Weights of a small GPT-style language model, trained from scratch on English Wikipedia.
Size: 23 layers, width 192, MLP 512 SwiGLU, 12.2M parameters.
Architecture: RMSNorm before each block, learned and rotary positions.
Training: a variant of SOAP for these matrices, 204M tokens, 3119 steps.
Each number is 128 + 24 x the weight over its row's rms, rounded and kept within 0 to 255. Layers, rows and columns count from 0. Numbers have three digits each. The size before them is the row's rms in percent of the matrix's.

# o: layer 6 attention output (transposed), 192x192, rms 0.122, rows 129-164, columns 0-191
# v: layer 6 attention value, 192x192, rms 0.136, rows 130-165, columns 0-191
o129 097:149099126143159140154100137134129155120108114129146147109133153088131112117134129142160111126163127212105100093159130166079119148171135103115094133137112111189152160158160123126134149147128087141137108126143138084091124132110108138153136129131109114123104138130137149131133147081121119113080124138106123104060133156135163107137056131178124130100141153133105123105110143164076113110108146112133162153139150130111149142085155139155139117127083134097148153150087119133154112147136118119136133104131158142116120131140119139125144138077176149106062112111155134135138104120160129106
v130 089:143137121120130161147121083117135100104144151159106111129089121127120161122159116133151127118122137141095132130127103165130143152111094117144139081123150141092142116122164122149102118115081146094105101108158086111151120135131128159096100133109096125091158117157088146101085112163176124116156116176140102151115095134121189101116163100139127131087166153150094142101104099134075163107141125145153128120121119141150114115158122147170123129090160155121165163149140138110126136102084074107160093134132121086119186151144133108117138151145153158113101105116134145121163149162120109138
o130 093:100135074101132144066152130116161137155118134111106130121120170103127185079132109108117126153078126120134117139130183107122062106137120120123151112171079121098112116140132110150093100107131126133155155156118172131110143167119129131126145136104123118165149139111136100184170125146120141098123122146131129096109134136119150166122127143110154132108118156073086117127144136135080086139120108129100119113097150129149091134115110112109093094142136136107127135106093132154148120121108173138104128113114136147084094133121112110140109098119166083118145132078137133105122083135088078118
v131 082:162128124092136119145089118159157106134085145097124139140125156138115112116075133111162080156131098112097109145149144088130108117134089133154165108115131147116163138130157127110139116139151168141105195115132087153138184141152132132118149146138166089111176181108114179107159148128075191130128132132125129134154153115126156073109126077104112110169107127122158101164154104156112137087132153135120136119140112131145120153130136130127105098121157126130133094117119117136151117122102159160156125129153134112134107141113127160162147165109131153091103120191117139124101140143124121135
o131 088:115112115136148091131145077084130128162176112121100120081112127160120123135156136148114150103115167140115148135116141121168134145148164124101130116114124077159123103133107148154161100196140107122154089130113132108073130148111105123097122106137109129140104091123123109134118128137146096076114104146104158137113110134127169161157140127136130139155111101109079142085180120073143116129135153154118129139133099120157142090087174145123115117150100110093118150094128124122131116158165112105146131076119120124128118143156173135169132100093124128109115151138159099150154152142134174171
v132 088:124149116133133113158140079115100124113138128101167152123120121155147131156131115114116152116148158144157091121134092107128155126163148128127144161155089073164146151169152139135084125137117115095112121130111133153101120114169133141149124154097154139131121102139124160153130098088126097111117086099122144103110157141151141085140137111136132110130158097102140179097147095098169112136119131086144133162147117077120118140114136068135113113121139139107101080106092128109118128168088117110117133130152078149131115111150069122168076146115111088123140096152139096118143133158143189142
o132 094:109127154147122148055124155167123086128135133126146098119120121088102134164131149108101145161131162121126163167101099113060114129154137142095121120118122131151122100162084122121097139102138124136153117108101097160142162155126131073135139113165111150136159153146104116116125107102117118120159192135122102124172106127089121141132127129121126159155127126111151109142123098114153139103172139136120110145138111141121106095132118146129170161174126144140125112101157120127118135089162135109108153173137141131181111142099146138079146079173110129151132150124107166123101175093116094156
v133 087:147113098147092122125156117086102103082130123099088134093134157126120151139130112134098163174095136142120143087130140132120146113084154140117157122122153168136126150122102094126127147120134161124135121157115096085125143119108130114126139119147159161152165132123102064141105161108131165103113141096119132136118105113124143147098165111162133108170162122176151109127144133134123140081161163133115126111138154136131107122147141129134146080102130148091134115197200140151124144150094132131126070133147103089107142136134136106114162148108138146171095105161100109134113115088119077107
o133 091:131161105158129160125082091176150139126116076159110083118134119159171132055100142090179101074106149147105121114153120157113097094107152125119107124078109105095120114161166143152149126107134108124127102117137101115143133127126140124111171131184140119104112153135130101117158108101134111148149150123146159161078142144124129107083138115134126142133152126121093139118115163153151129114139159137122135096095120101158124106116155115147143131159132139113151109172108110132116134168095168154100101107102094158132142106143146108124156113112129124125125122155172160090078140145110115136
v134 083:124158115159159124092093169150133081115094155110150122087109166131085159158165147154123169123133120119123115129149107159147145110162077093162166093143165133095124075122112124132118073149147160106112157159148133113131109163138158170110140142130115121136135179130111152135093142114106134103105111138084124099118155152136118120115143167120134153130111122180097153144098106137146129111062107122130116164137130117124155099145148129159111104117125151098149146138101136105143121133154115159122150138144136118118066131105150127106172078167135131132150122128133104133141171143161142123
o134 085:100154105066118123115092113127114152185142101108117170146148131137176100162105137112161154139165161112136099122103122150094103171129137118090102118117149098148109147103126126114143151095141128145137105134142119140099121119154131138117134158142168131107125072124082100141172108113139122101106119177114135157104142128141146186148108110156152107098103169090148124159142148129081153096153159119144149137146133089140168147115117141141102113112140080082125156107136098069132145110154138112105129134097145160129094124098093142098145121116138155150106160118100101145130104141129120127
v135 103:157146117122101141157127108174164133091106159100123141134115123158126133164142128131134151123132134142082114086164101149142101135126080137127134112138163156151120154152101130150145077102170147175143132181130107103128132135125144134118092110137108143133145086129140166107157163123112101132096155112108118164131128123111170075105085086157135151129122115133152124139114172222113123136131130122129156114116125114121149127148135164129131123107167143153172110147130136125149134114143146105125140099106180094106153114108106096104078135144171163150128147121110124130143169154118073142
o135 100:147110118148118114109121074120094116124169121165125138125158133139149140109140127111141158110129171146143172130126194091145073115156130086133167102161128150114155093135124093153129163157148130129140135126142164121112152134107115135147130100113130113119099148108153138146143106112176142109174167122107181151122116128134134138122151181182126104130151133136103139123160114128100117163157152157137105117156153104177103121113126133128081129119118097113140163125151131111131108166092115213181100132103116157120126094133139097116159115123128123140101130116090135167149127104092121111
v136 087:138153120115176144131131137111157134135125095167173148146131123118118148127106088133137152137107093111134099116133179143152178142114128153146117114125125125129087170155103121132143144143123157121115133157112151157136094085137129123148119108162142156124118119153139136185073130128082134153120099121133105125082119192127128128139101144138124123130097137093141139111133127169161152147173115163146125144116143106116156112126062090126110091142140140149114150213132134151151123146131086132152120138117128140106098154114159098155115071153108127078139112157108119185131101117147144144
o136 090:097128141130074112068127144150132110123145128099140095104136081094118094108164057099140104129126190069094137123103120178082123085097124079116108103093134142152101142097134158136146136157165105123122134112151125103133154146112125127116094157147128151166134154158141137110135125109105130135134130167126159123145152106109105110156094105091155140122149124163126139124127162141129121155104143107107115116140124120112128170121153144138149132137143140158147111112118114122154126131149122120159184156119118181084175094171145149123159153137150122121115101124137132102168126127163150135
v137 097:109122093105136125156150110100164129079118158146094091139109130106118126150128196141121093155126094150098053127152125128163088172154106136098147124141155126106176096089123160152105153099140142124129143141140129142108121108127137149125112111122085147133139130142155096191135140147115132107139138175106112144125116168139124118082127136123164106107139139129131124111091086097124147089124137147144118129073128116144106117125090144158124110122111155132193104173092150143105139122134149119131102159083113122114176128177129143143133140122154169138135135114091157127096131103125114109
o137 100:121128122122112128131170148123111134125122106120126109104139142148126126114178121098100091120085167107144153141124156146124128131150187148140120165101134117109070109116138120143132067097147111109113148171166101179101117154126153147125161154078117100092159121094089102116151149159121097100137099129149127091066095160085106162126142132126121126124145120122093147144128152128106112111161123141150114128118136123101116149109123117164154109112108116119160137099205155127105119155104145148138133090111157182136117111128157114120111142083111088122155093130118104092134125163118129107
v138 091:177127112156088130131125135109133140174131085143130138097141111137123159125132138107116138141096105162168190105156099101135114125125094148144128138135118162146088122117103113111160099118100110126128139144142109089170121129142105180137113134107108180120114125183128119125108146070134117094175097091160100130108162158081118145077153163174136140145174152142094123145076109120118115122111104147152120079153149130132097142156129135146137134138110128113089152148115127135120139101099158120131095132145123120106150150089134146121092133149139169135111182127081131157149150134131110120
o138 094:139142091102108153099127129121177168099126152132142133093158127132103130103111099112158137154148115136125121106150102145113090111134131139139147112137125123135134137154093133126121155132130103114095144136120118188110114102103160130137122087108165131169122156080156111094118087148138143175168139110102147104113133106144166156180186127105130136094103109074115154153096163163104124130128102141131155118122121085129111097105100137156106113108129162074109108134150131122123120121109101160166107122142134164124093111158150115106170176133128130120107095095150160107111138126125053137
v139 102:116132116180106093136111113132150102133116105162153139121120133122120127108126146152102093136125129101122089144126096142164092110128124167089100181093115085202148117130155138166089152146081112089125105169114141167105106122131150108122107143111171078121126130107159149152117108132162088164120138134133128122131148106130160147158112158130120093125086085092111149116121112112087126091111118136123140124160104129150113120096111160108138170116125158119169116108126100115109123136120141129117112165106124135119155079167119156112085187126149094146136121145163125087124145140106123104
o139 095:089166152121107155169152143166094116069136116097128116114078140133111163149172157131136131103119129116147082123118168115159111111170145098157133114209134176097146114108132154095123099106104157086138120110127145142168153167201108127106131068102084134113147104145105116134141139134120092136167107126156119110134106110081088129129108090104135139166124130110184146152102141122147146125138153107147148128091120120108104117147122124137129130140135106151119127128134142111086141117113096114116120150113129134154109174141102128161101132132125130128140156114128138119106145112126107165
v140 091:136133100149119148073119142113093120074138130165163118099141116128122153138153134112089058086100129117112150136146117118139116117138168159075111154111142146181153153092142123145191160081121114138142134140148144104170102135126109107114114179168123131141119130112162155167143133130172132130100139117098077156096109110100104102109129153137125126094149107127156111148101112134115145147139136135138124129083118148104131130113107165126146144130152129141142078148129144106143184127134105065149132161140142094116171094122130120118101142140122155120151095140116125151148118142127086092
o140 092:120114139111164152186093125093143110079132117106086115094147096132135148129147114111169143125086116132125092104109142127118119147142093091156149134171128175087115100113129135143086101113117122112109128080158133143161119110153124091172083103128097111105151158126161125117138100082153118104151146104111146076088137139128085133105111115119086163141092123132136120149101089132106143074110114128119086149122130148115116123122131124168139183138094116124127146159123112120137166161104136153164153095161119152101114112140107140108081171115116121135108131101149109117111123111150155145
v141 082:114111158126174165153124100128122092093120137181080154141174123107122147098135134130102126101124104093097131122096104118110116113142129128101129119098123134126142138160119147157097147135152133149110124114127115162131096128115123158083142121092137111145190067149153122148147120105155115181139090149161105128118088149143110108131091119156139132129122140103071100097153139136110182060121089105136143133123147118161128135160118156099116100109155156104149129107105118133141114123118142120167134093136149153165137170112128125094127168144164137133090108143084125147112172124117096110
o141 091:116128113158125126064175124145133098139118132125141128109119144142172155117107099139123115140130139105169125130133197160140088141130122106118150178150110120125120108118114153150119154144116156131150107135142106098076108181139090123097124087094099137129091158123133169101170123161108133118116143127118120097119162144094109156080102111080142144121145129117136114106105139123143100153152140147109107147164111148145081161171144153148130111102122125146123135141151178154132139128096132177109089188120119088118113135110113149119123141158140076109143149125139138125169087126123078125
v142 099:134095119108179118142106131124127089125116094126148115127184111128125178089149124142128165137111109079135126141117136146201120159123128129161126106125154092134112158139118106143113136106165150146102089123106132152119099081156141138134117134178137093084122140152089142182070137125145095134121134142121099112134087145159150117154104105109146094158119128107110108128155132160141180095135142170173124149095154135147120120159118136129121077133112119104148151136147164119149161142089125121110110166155131141099137152111181112126114123115087119142108123141124123133121092138067140138
o142 101:119197114140110101129146119133128169130098104097117123152116100099095112116082125096118092112117221101138150096149189162115132113123124110107119139139099114091141110142130135125122104145111161172137159114141153104127150155135131107072117099134108126136174181140130161103167120155109162155116130151123149121119131138115130144122122157100168169140118161122117088138156138155144083129129128096115120097148120106115119151127143121128133094126161107088139141142111112160152108128151119111186163149125123148124158111133124167112158124146090119079103097112157102123140113146162117136
v143 086:123137136130149100156103118121122087139090137173148108118139111165105134100159124144134137091112117141093083191142137106184150160140158114116145108094161112134138132117126123160125128105140122115131103113137114177128092090136157146097102141140127132154160144148106168130111138102131141131127131139099141128139121155129112105130090066123141120139148092117158121137153101158099156148103197150159163121125157139161135114142078114142145138122105176084153124155144117073122150157077095100132143153121108104129176142110119102165142135107144150126143134169071137130146142135125153107
o143 094:102146149119125167121144099111162167129130120092130121150143136129072104117122130087113104151102167106127156129137169147182144136164131091156098170143082133094138110142140130123114109127141110133140085113133137095144122130135113138137161132104087108143103113123099124116149114160120116121133132140132147123162090144120139167158173110117139196127108157104090121130160114114153144081149156126065083141132092112162084152154138110096119142124173123133143172112150146146119168109147149122129111124135109156116112084138107135119128135124115118073114166109181131119114112128101069123
v144 082:110174125140107160121155130169109129137147096124162128145108091138106153135121124104183105123131141157134116130139073119158135103123145117096147115145111160142112128121062165106118156128096128119128187090119095095092127103091108133130124123140127143156116091098172153101142135135112169110162135124159107145109150120125143106090158152140093104150115114140114140156110113147134149094110113131123129106144124131071142132139124176098124133104132191140140118147111102117172170134118181160152134107100120116138165124118125109091119172092154125105095172123126149154114173126136107086
o144 087:116087138078123116133125134151144109114145121132103099126136156114170164118125146214119134112153100143121155136147138105108137086098149074090147184149175105155140132135123124162132133139111120113119078147159144126124128153140129153128148098124096151128110143120114144142115095140165105105139135095136115112107095101178095160124126115132127172113166107098139124101137139177095092135106132140097162080096089123108114117127140147178087127146117120073145137125153134149136123142124129099168106125147112140094120119112106106117147103129198135143120133078110133099125154124152131116
v145 088:133099159144180098132170154131160138135162124153114114118089107112143158104134092118121161147096129179134145129155131142122131128127141138141121113154119101111101121140122141108148133104112106107176169149073121130074125137138141122150123124137139117108163146099164081085150148126115148113126081156102143103114102139091104161128138093145074117118111136160160123137101125115114114077135106136132127073103136099151158160099150103148111127127139156121123100163102157107141169105164150126097144126141085132115171072155105150119142147143151133163114171137114150153103123167123155095
o145 097:153088132153079138117135146126146102110103104134111137119109171140134094119094175133097113122122125113139138132163101110128180122135143135145139095138112143117156158106113141145150109107131118101092160145165158125151124123129126132133159108190088133133092127111099057117089107127114105086085111125141146172129138146115134119154128128134129145109136117123114138161130193096126115154115144118134183144126113134117157127130091133158133099141131111160154159169146076130124162130110161100146083113117213146166143118129150126152150147065114137137122082122148149141135159133116128129
v146 082:106133176173139129104116105129159132070110154120154156095105127123090124125151184116085127127174187149103100162076147155124143182163146089107080103097136124118125146118126107135106157131158126119152115146113165120129144124132138156105103147115123123151144094099100163077126110138091129134147171121130129114119111140092145105130131112157150145120128106141147098106153134113126118132081130140114135139117113116128114117102121148134113155121148166085195119118185117101128177064142138135138121131126136181120121118147112147129134150128158125120129105133126115113113148192119149141
o146 088:117151145127181109110168122128112137156120107126157117135122153129158152155136145138117159141067153135146108130142110102121132102152139110154128165178136125129123143070131169166075148106103120065132170106147103130088092159080169118125137130177126145112158119133098070164130134141151149100144126150141135137165126166149093095119146133125105133106120127090093110085116137129168136146125130130116113103139133127125115131188141108086151158121148132151110146104120158143094102159133117152138121132134106122126117133102094117108138125142138108098116143128108132162089068086146088146
v147 098:105127158097132114130094136122158142162149151077145129119105144105142116149099120112149161113173164139095108156125160141158142110172143109120134134097097112097082127151123154146151126144161140130129143126088115111101151096161177109144108136131093114107139173111157141177149092132078122087115152131139152134123133129101142163189115138108125096148086118110146126117163091081138090102127114113073108174133166156118124157141120115141140134163128114128123109104115101137145164086136132091116139172150139150142154149098141177158154118154100125154154115129095149129098136135132122141
o147 104:163117178096125079123124123107136096120126112116183116111140148155130095132114133140125084097128129113139165145096115149159194107143131140100094144120146099127189138094143116094166099123110152087131141108142145118146083136103152127155132135146168131170160110131088088076132131120134116116111119133101115134167078164138104168141118136117143123140106099128133129125165176104171159141120165113140135136103131155118130099103113086105155112135103117142125171128112130092125088126143137139137157120156134136137159138175162144130113113125141141122111134177086070129140119151124102154
v148 088:119113123101103142160100129111132066155114101141074157130152150147143144152099159154121132113143117142129142105143119130130158145159157134113159096154105123117128079098134092102124114159149107088157125187116117165136100152123112193142078099131152136107155105138162105103087110148069155152133141163156138129116139122122126119134142106085130135137165139138166126142118129146107159108132136132113122144191159116125138125112166127141124119080138150127125132151183147140161089113150084144150154151119151158133123126129129103161137152133135129127112161112111171127132174185151143103
o148 094:055096148097138135119144123138141125119105152200163101147106148088177111091156122076124137161088130120158097155131083119104103147112131137138124130095125131140138157096152122136157095139149102170154136151096188106131113146154137121082139114125131133111109104111133113150106168133166112115159125143141157131134105154106131138134140112147140109120143147112105104111133132082132111152127167121115146073112114119116091146161157136131096087113108154151131138147116131109117111117107099099116115100125112122109135148141119140127202138181114136133141145098106162117170094110142077135
v149 087:135131088125125135131141147170128112167122160125179144147147116104123084160135137121146166138184152193091164181139128138130131100132119099138104107135108128122153088101152125107127146190215109131104142109113136167108135204120133133165185128137153140149150146101111128107100144171096142121141139176087154113130135158077137132158140128117116118132136116108169128130115124160141116123096127153129119104132129117121147120097107128119143139140124127157146118109108092117139134107126110152120084153153171149102114137091150136156160116141125107160150123124154142138116122123088150115
o149 100:109113147117102073153084104103127146160131082089109139100089158172150080142106165134112120111140119148123144139132122128109148142155094138166123120085122134152118128115122123110133127111116124120174199098092147131142108107117139126133124130165120159125091078140138136186105145115160136159097110146152162101157116126157112135133127132123160141120128140128150097114136170086102184098116126117088092135126120123125178118152167120117074066100136147124109124123154122111122089114169118087139143106091148134157117121144143105181151132129136122124152129137126111158148141147113151106
v150 095:130121164152114145151072097114156126170139128108134163130114150111112090155143142112090098111148114120107108148129077152173082114129134125151141100139102112129148120125171144136114107097143100100147090134110151116123107132134168137150131140117134099140129160129103122101112127116144097116081145122123127156082160165119152120185117151155160154092119093097153141142131168147144129168084140128153120151128125122123096131087129172118115150126134143106181133111115084133187131142138090145085159122127163166127144105087131094117127125134153073148148129110154126106143109101086089151
o150 093:147139167129156119109165126117112131107129142080137140135150147143123175127102150138115143160132147130157096135117174134105126150119118121183133119133122156108144145101111111102124121088173159133078166105088158125177141123108102120106120153088140126086137151139110139158135128103113118144153135171112190100152137086161078119152134140125129092111143115128169145074140092107094121137119115135124112130155167128160132082151137134109122123110125120126085175130151125101076079109123125141119134130090113146131121135114071180084160134134113151145123133139133142162093124120151163114
v151 076:127139110121097133104167095190164100051161194121165161143112117114159111124100149138110087108191151116137091139100129101095117131148112169123128126128081126138147173131147116098181108146096186117148121129153142127152115146131098155166103152103155135140095095121101156130150110152114120100109117154080098115124111094121128121154128148143098130151114130120121131117150119096143117156126154096104142119149086121108133118139138119146103096125150146140132135146125109120113144147130174168106102135147124133141088132108128154140104135111119105111123148093151144111117088170095118103
o151 085:122085166145109086139107157093108147150150134149117129088135108074109177119136084125129136147118136137130149179112147135134146120166144116105149131106142112137091122112093140123134147101129137091145122122104100109087101116135158109209122129127126122113118122127142125135094117130151134147112123165121122126140118106082131078108139110133119164096121124104160126161103106074146091133142095174138099121123143133131176103136148074124111141168127116104099073118125160128069142121137152116156125140128172106175119147128115130091153089119107134174092101106087131123148097123117126139
v152 087:125126106087146158120117129111168082135116084120146104096159138126065125114101145115120119143094094084119125098114150151172137134128147102129176142140137151108168099135126144143101154096137140136117103104110102128133094115168140163077119133099144068132171140126119129149104096114196101143117150133130139168129067182134142171110142108125157078126150164097131112125114127131130147112123111140131093129134136148130139118141110126178132132147097119086170123135132154130140132144135160133106116137147143153136112138124162101117175140137106101167108099140151124112102121115060126130
o152 085:118158121110142103162144111160150171129109118113134115147118101134152131095154138156122051111161148111136112136144145194112086143123136168103090126135117113113099142138180153152106077119157141114066136134155116104113171156134098061126124152116078143119164131142103157135173132134090098151144127131103153096116147143117115119118131157127157113144137128104119138114134143113143112128127136096125114088126120110134138115125119173119097082114142109080130121137117137139112088119109145101112123150117093154135115113152097143150123145125145094108113163159154091150108052152135147115
v153 097:131107133108153110071157156148151181126129143135151115121126091180127157094133079128134155134150110164130087121155082118167130148133108117139098135103129129124102136087110139092148107090123150139106142130120112097162118097128138125054118144138090176164144091113165143086111166128105131141124127127141125115151108087079097140103117111208129134141109112175110137151099141151135159115096099125138123127104104157136127126101099165092135141101128145138152104165084136123130134093113143123138168126099129157108139154071122102156118125125125142116128128129113104132124129113149120092
o153 102:154102097116129174135124132097181145102128154129116125104162104159135079138148119153148133133131109144162138136128165127093173125169096091119114132169128121134097161124152123145094165112102123094100113143108155190087101157123110201156128124157103141124113156160131130122130075135130136105157100115137160075164139099125144155114130123139114124150143117151138139150140139169118140125118151150133147110130174102128152141149139116154134173101128130107127165166139125136125133177146117121182106139148125108129149130134115138097144146130130097081133077120179105152137110107089097154
v154 091:126092105153104116139112189104153145103124103111155146127165131137116148137119115075160177176108126092135148086156177118123146148123134118124118122129136098132134141152098115118127136159183085136154101133084140155147111116150115147143161117127122129160121152131134087161066123173090114116161097113184096148136146151126112163130141141131133170113109139082123091126161155136122105133112115134118122085145138119136130106079093141114111101131124134094143094131147155093098087126133129090150093148140121099120156124157116117168165163137105161161091166124109119144123132111139135124
o154 096:104153097137154126111107087126123147133124117153151103148164161108161099119125138137141103136145135132135129117168130165067163122154113175126141130143164161074124127114140105089142137145118158127128134143087113125143169107091155129113105133158117174114146138118126100099110119174137088173201107152097129125111127135105116067122165141102132141086143069157100088134134148145133159137126125092134105122117141141128110104132098128135097068153157147164090133109116144118125143132152134138131137179115082165114117095141100130167111125144113152097124100124131134088142141129133121153
v155 086:108167135160137102129134104146170131089117154109122178158136173115137134121134103124116112142150148146098102176125143124152109106181131062119137129100116087145147124156141118191103109154161136128157110158095126155127114122139118151106124111112136095190130117111149151160118063133085130124080154100134125160129143175148159114133105158118131111140111126100106109104124129148114143140102137082105122110164132137150137098153127124159151101121134114104140108119110114127081140127129076104135138104167155128129128171134137184126149120174117150124123094145151121124101185148135113138
o155 092:129148140123126157144119139125154102168112120165167120135132119160121131092113146077119151124186102110137155113053112145138097151135145184120119116167104133126118088107132153096109116169125158112173128085134125116108108118103127156162117136143107129122145133099095165095180147135135100134123126155114097121124095136086132105130089101102109118103127133149142128122149144127118128131128145116135072106146101168142125134115131111096134105112124123138119170058120179064097094136118120193121115150145112147135127148133169116119134128148129102127104169109119080154148126106114123147
v156 088:113114142155109150159100102151120118118154122147103123145110134133070114161160148114128103167139092158123128104125080156117095121104127141114142126172129152118148136119113102120112103130092090163159155166099120068155173150112121153122131124093085113105122098116095103085156132145099137097137096142132150154114108103141123122087123130167146109141118164166103128123136140128124115119116117080122166098144128143136072125148174164147150127123154136060157148106112089172135118115124153151133119112120115103146104110141113067122130147118167091141133149133102158127130178125120097140
o156 092:135112100121173114101132119140110176126130112148126183101164167129157177099096117153110105127128141169137137102160176107138097159132145127111160133126151124126142154159087160147109148115173098165102104152149123152099085131115137154090156104099106173125105160134115129122159162112149109117153142113139106162150132166110115161106153128113134088127155119104127139067141145119094110158142114134127165149121133115133134088175113120116125123127100129088112100145121133121098111118103126138090100096149087117101111138106082114129139127135152155150143106125129185080147134098085152135
v157 094:137137137158166149147121145092125083107147144135121109145187129133122115173140144114126092118167127089171091144119143148122123143116134108098162085096162127116171149140148108115160169122131107107115102150138114176118147107132154101198122161129133117117148125123112103160159095116142123122168133136073134138103123119144153118113154115153180120126134107118115113081136104139104107117108176117106145126099144148138105131120134110146119149110148131086170124127126123131109149163131136130154104144159118083115174121126155132147153173105105165192123101108120099106135139147088172083
o157 099:108123159151139108148142090136103138106098080092074126121088165146128147112087134146128162076094125132093079108170117109147110131137121149094134126133108141129100093102102104110112093092166119130148109130154101099150159156142171106129121129148153114116103129112138146112176141178118095138102136141103145114129139155147107118125120129104109150073122138086149111146133094141134106102153141127168078137126153110103085109134115152136154096126138118157148128111107156109116184139097159123102134108123093173136155109121128164109108107116150141101063110139101120141139095127095118136
v158 085:112121135126145128134125113107137172144179161150120132148095125156147159136122148139086150081155117092102103125111141144100098083115181113124138085108075103135135120160145088117110110088118154135150166128149132104131176142087126116098140141144129118086095103131138113112146076123160176132152139169110147121119121152118102141128157151157092128118101140147165118097134119114125144118102147142078128111095125188106160136121123133169156164134115138128147098135096142129156134122119139106117170120171117109135163115164172143167125139092114115153125122106118118132199132162139132118
o158 090:163072141137102112131103154130092131086099112117095157104068137130135115147141115098149098137136113127133102171140090129114149143146113131142104144151143151101117141109112116168118141108162120164105089117128134089140110139108115139149146156185146087091131134130140128125124102130097107093073105114132135125162097125071106105130127149129117148120058111118085136125129103139131111146124120095131136130122113128142150098179110099105179135137084128122089146172149096088143115135089172123156124114083115124125122174114142132101147104084151143126119155142115159115125119099133158090
v159 095:116126121109165144115114108083114123201077114142104148130140115127083096116130128133115136161122123070120118140054167152108143083135110135116136107087138132107118104147160164140126105123111133141090136121105111142145116127131132127110115105141146097101121176127149184154136139122135066127103113129136145141154093163087153137113097136073138121121140157158141139116156134090135149115159125155150081184133138137138123151142073153130146114144104137107112151089162124133109109108126120117121126148167096138180125143125129130145169103107104129100151114155159127138173116121156156146
o159 101:143173111111144115110142140137162134145122179085157128135108131095094157166152124129123093104133150137157106138125186157108134134092151119090096173129103103148158138137153106162095073132133112128146130144131101090154138098134098088096114110128126128143112118096097130078113159109099155137116098156090119121128142120164124165128152132112141081133107166095121164154149135119154134133120126116102124150166147190150135140157161149113120115114138126159091125116088112122153142103144106123100163142129088117142155156166160129091075169116146112129151106137121106125090157132130133093
v160 101:129149145135146130144149145119167130113130137136124144081141126148104153135105113121131131104128110136125147119090093147146119104128105104092105130164106110110082140147124132131084118087094100113124115159155123150115174166083146132116124132105117165146140102129130083094099130096138110109112136142112114138091122167136133206144142140153156104136125146168103096143103120159133104099111113126120110152089056141143125108124100150138126127085094135091164122138091111123150088115172141128110137119126115175113080142116134107081147147073103112160114101100173152104106128146084154137
o160 103:148112092127128136113156130155101123126135112134139158096122167131145127122109129160164137164157153155144097121203149145049130112129130146216113104104116150120079148092144124117111173128134149102124089153149118108103086115128112092101105164124101138134128167124115156133145130133101171132169118141120114109102135141108118066099112124150128104135141133104168149170130155118130110160151117127127156098137180091126142127127149115107172139123148116114131154133124159110084123102109118109114119120121139141144138113137071127139176140145176134119153152135113112115132102144145104100
v161 079:117131112068151149158102158174115148129128127113096108127166114149124143126110132149152119091119068180129142130150092113130129132116145105143155110164160120176121132067109127102138138154083148138114133134155112102169099096139086127107143099109107161146118114171172130105086149102133138110151071172108118105133118139137127118100148095142125105133156168127130123123080090101132116121125073090188139134123124141129151131158119087130125109138105140152131122167135142103106089143139106139121112085105138135120119111145142105143126146137064136147095131106130120146108136176129133097
o161 082:152111090102129153135137129134135143103108126149143152140105138094111114084160086128100146159141154103146168143169047106092130163135115141099122118101119125090078133163116158136167120126164088151146123150100151193064144133151122142163100089128086126112121137102148116140130123127130123156115105117132127115144130117117150154136110146135120140146125146140159123177109130098102150102172106161109106094142123115125153132148151147155139129115125161102148111130111138156145153078097141120148108099131127141143099084100115114159154151134150112133090155104158103123173168141109087115
v162 088:137108137126108148114097150078153114140138130140184161135143176115141104103099125115121131165133149132089114134131129100100153140163155108175109133123145078096150103091176102103135113159174118133090132095107105160126115133146099115135143140137132116082106160106130139158098097134131148150111142129137144151163152129092129120106117102113115106168138120108156112141151092107157126139117132125091136161104149148092137094167102113116115120143144098141156116167093096092165134129149142159107127155142136108166161137114127143168113142145114149119161101112109134137092063144147204136
o162 094:105076135113134137167107107104114142135100128115109096117145117110113108201119149168117143152106108132132165174108080185135128153113145157101120115107111146096148112130150132117119097120119149125157166113128154123113132129133165116136123117185084115142180128152108111143125108122115152105125110135122131126131104121152129131167145125157095102116133109109105126105159135076136127101125127146116090170150103146175143098128133124116134101116105112169094069093159175111109104134132146076146152149118134146112158145168144141143099111104077171128149088173152096144124125118105130121
v163 090:127165133133155095165132113123119148120113152116120112139106136129140116125161136132129160126097128151141117136171112089166098149122115083151113129108134175113082150126103140126143160090139090149142107127126118088125112130155124106113145095120122182126107130155144147119072155153135129139108140144117157122102121162133107081123095108154080132160132141141101129159088143153106111090111103109154142123101117125146127110114073139096135155114161200149177132138113109097113151124149120145154139136082160112055164169122126150152125137123158114107103145161083109146108110122079121145
o163 086:155132103126111166090123113091137154113126085148141155104170124149093133104099113103154123152124141118088170091164162125113161148177102111139176146163111106170129107094156133108121118138151137101123147125150158137131121143096113176140126122137119101165124106117125101140132144130120128118112135098143166128148152098136135170131143122155175154126168115137141083097149169159108140180129131157072153084130136097080147141131111103146161121128150128110128148124175160149141096119117106136124132122114090169154056079110115116117123110092125131134125109110136128155133126151125087118
v164 092:165152096088095162134121110131128095102137173114175127113142159137129092138123147096117148114132142144072109160126121126116143074145149108127151091123149094159122092129142109160127163135188153118130129165144093143112166156119125171167129135117106134154123142124114126148136127133089119121119163131082152132102134116112173101100094107187144142169139146185107160145112134134095077120145141136144148131132131142115123122149139147154164145131112130130151146143163150141160120124080127169122097115079152104105154127157128135118170127139129148156117123177123125103110085127138170158
o164 095:134179151107135139137094088115114143140144118090099077131151166157139164142111108137104116129147153175104118148114150136118095135180132106138126138107143151132167089162121102155168114110130125115152122130103143168141100139117177103135139106172137101136115085108153110140118177147169125100118133146144125155121122142147089107121164126128150114140148139099085142102160112111135131136115183115094102090126104074135127136105117154118154171129128123152158096112128156117089104114082143140137089114090129129126121112181133123168119081101120146099142112114141092131117133168123175104
v165 077:133130130112105120179109105120120153142094117096078147130133134126095141138134087151097146116100133116123176160115149166132193146102128125131113134114138176116108098117156136112122109110112119128111116150147127112145145159153137087118110138134133132112169141122107113130138157131109125111117142119102159163092130184152134128120120187122120121157176136133121143137125136105103162158123143139102094113119121131146121152141114112119179153122112100110101164076107111142148104077118188136071104077191153106164145133150161087165135171115142102128102140141115100116132103138100098125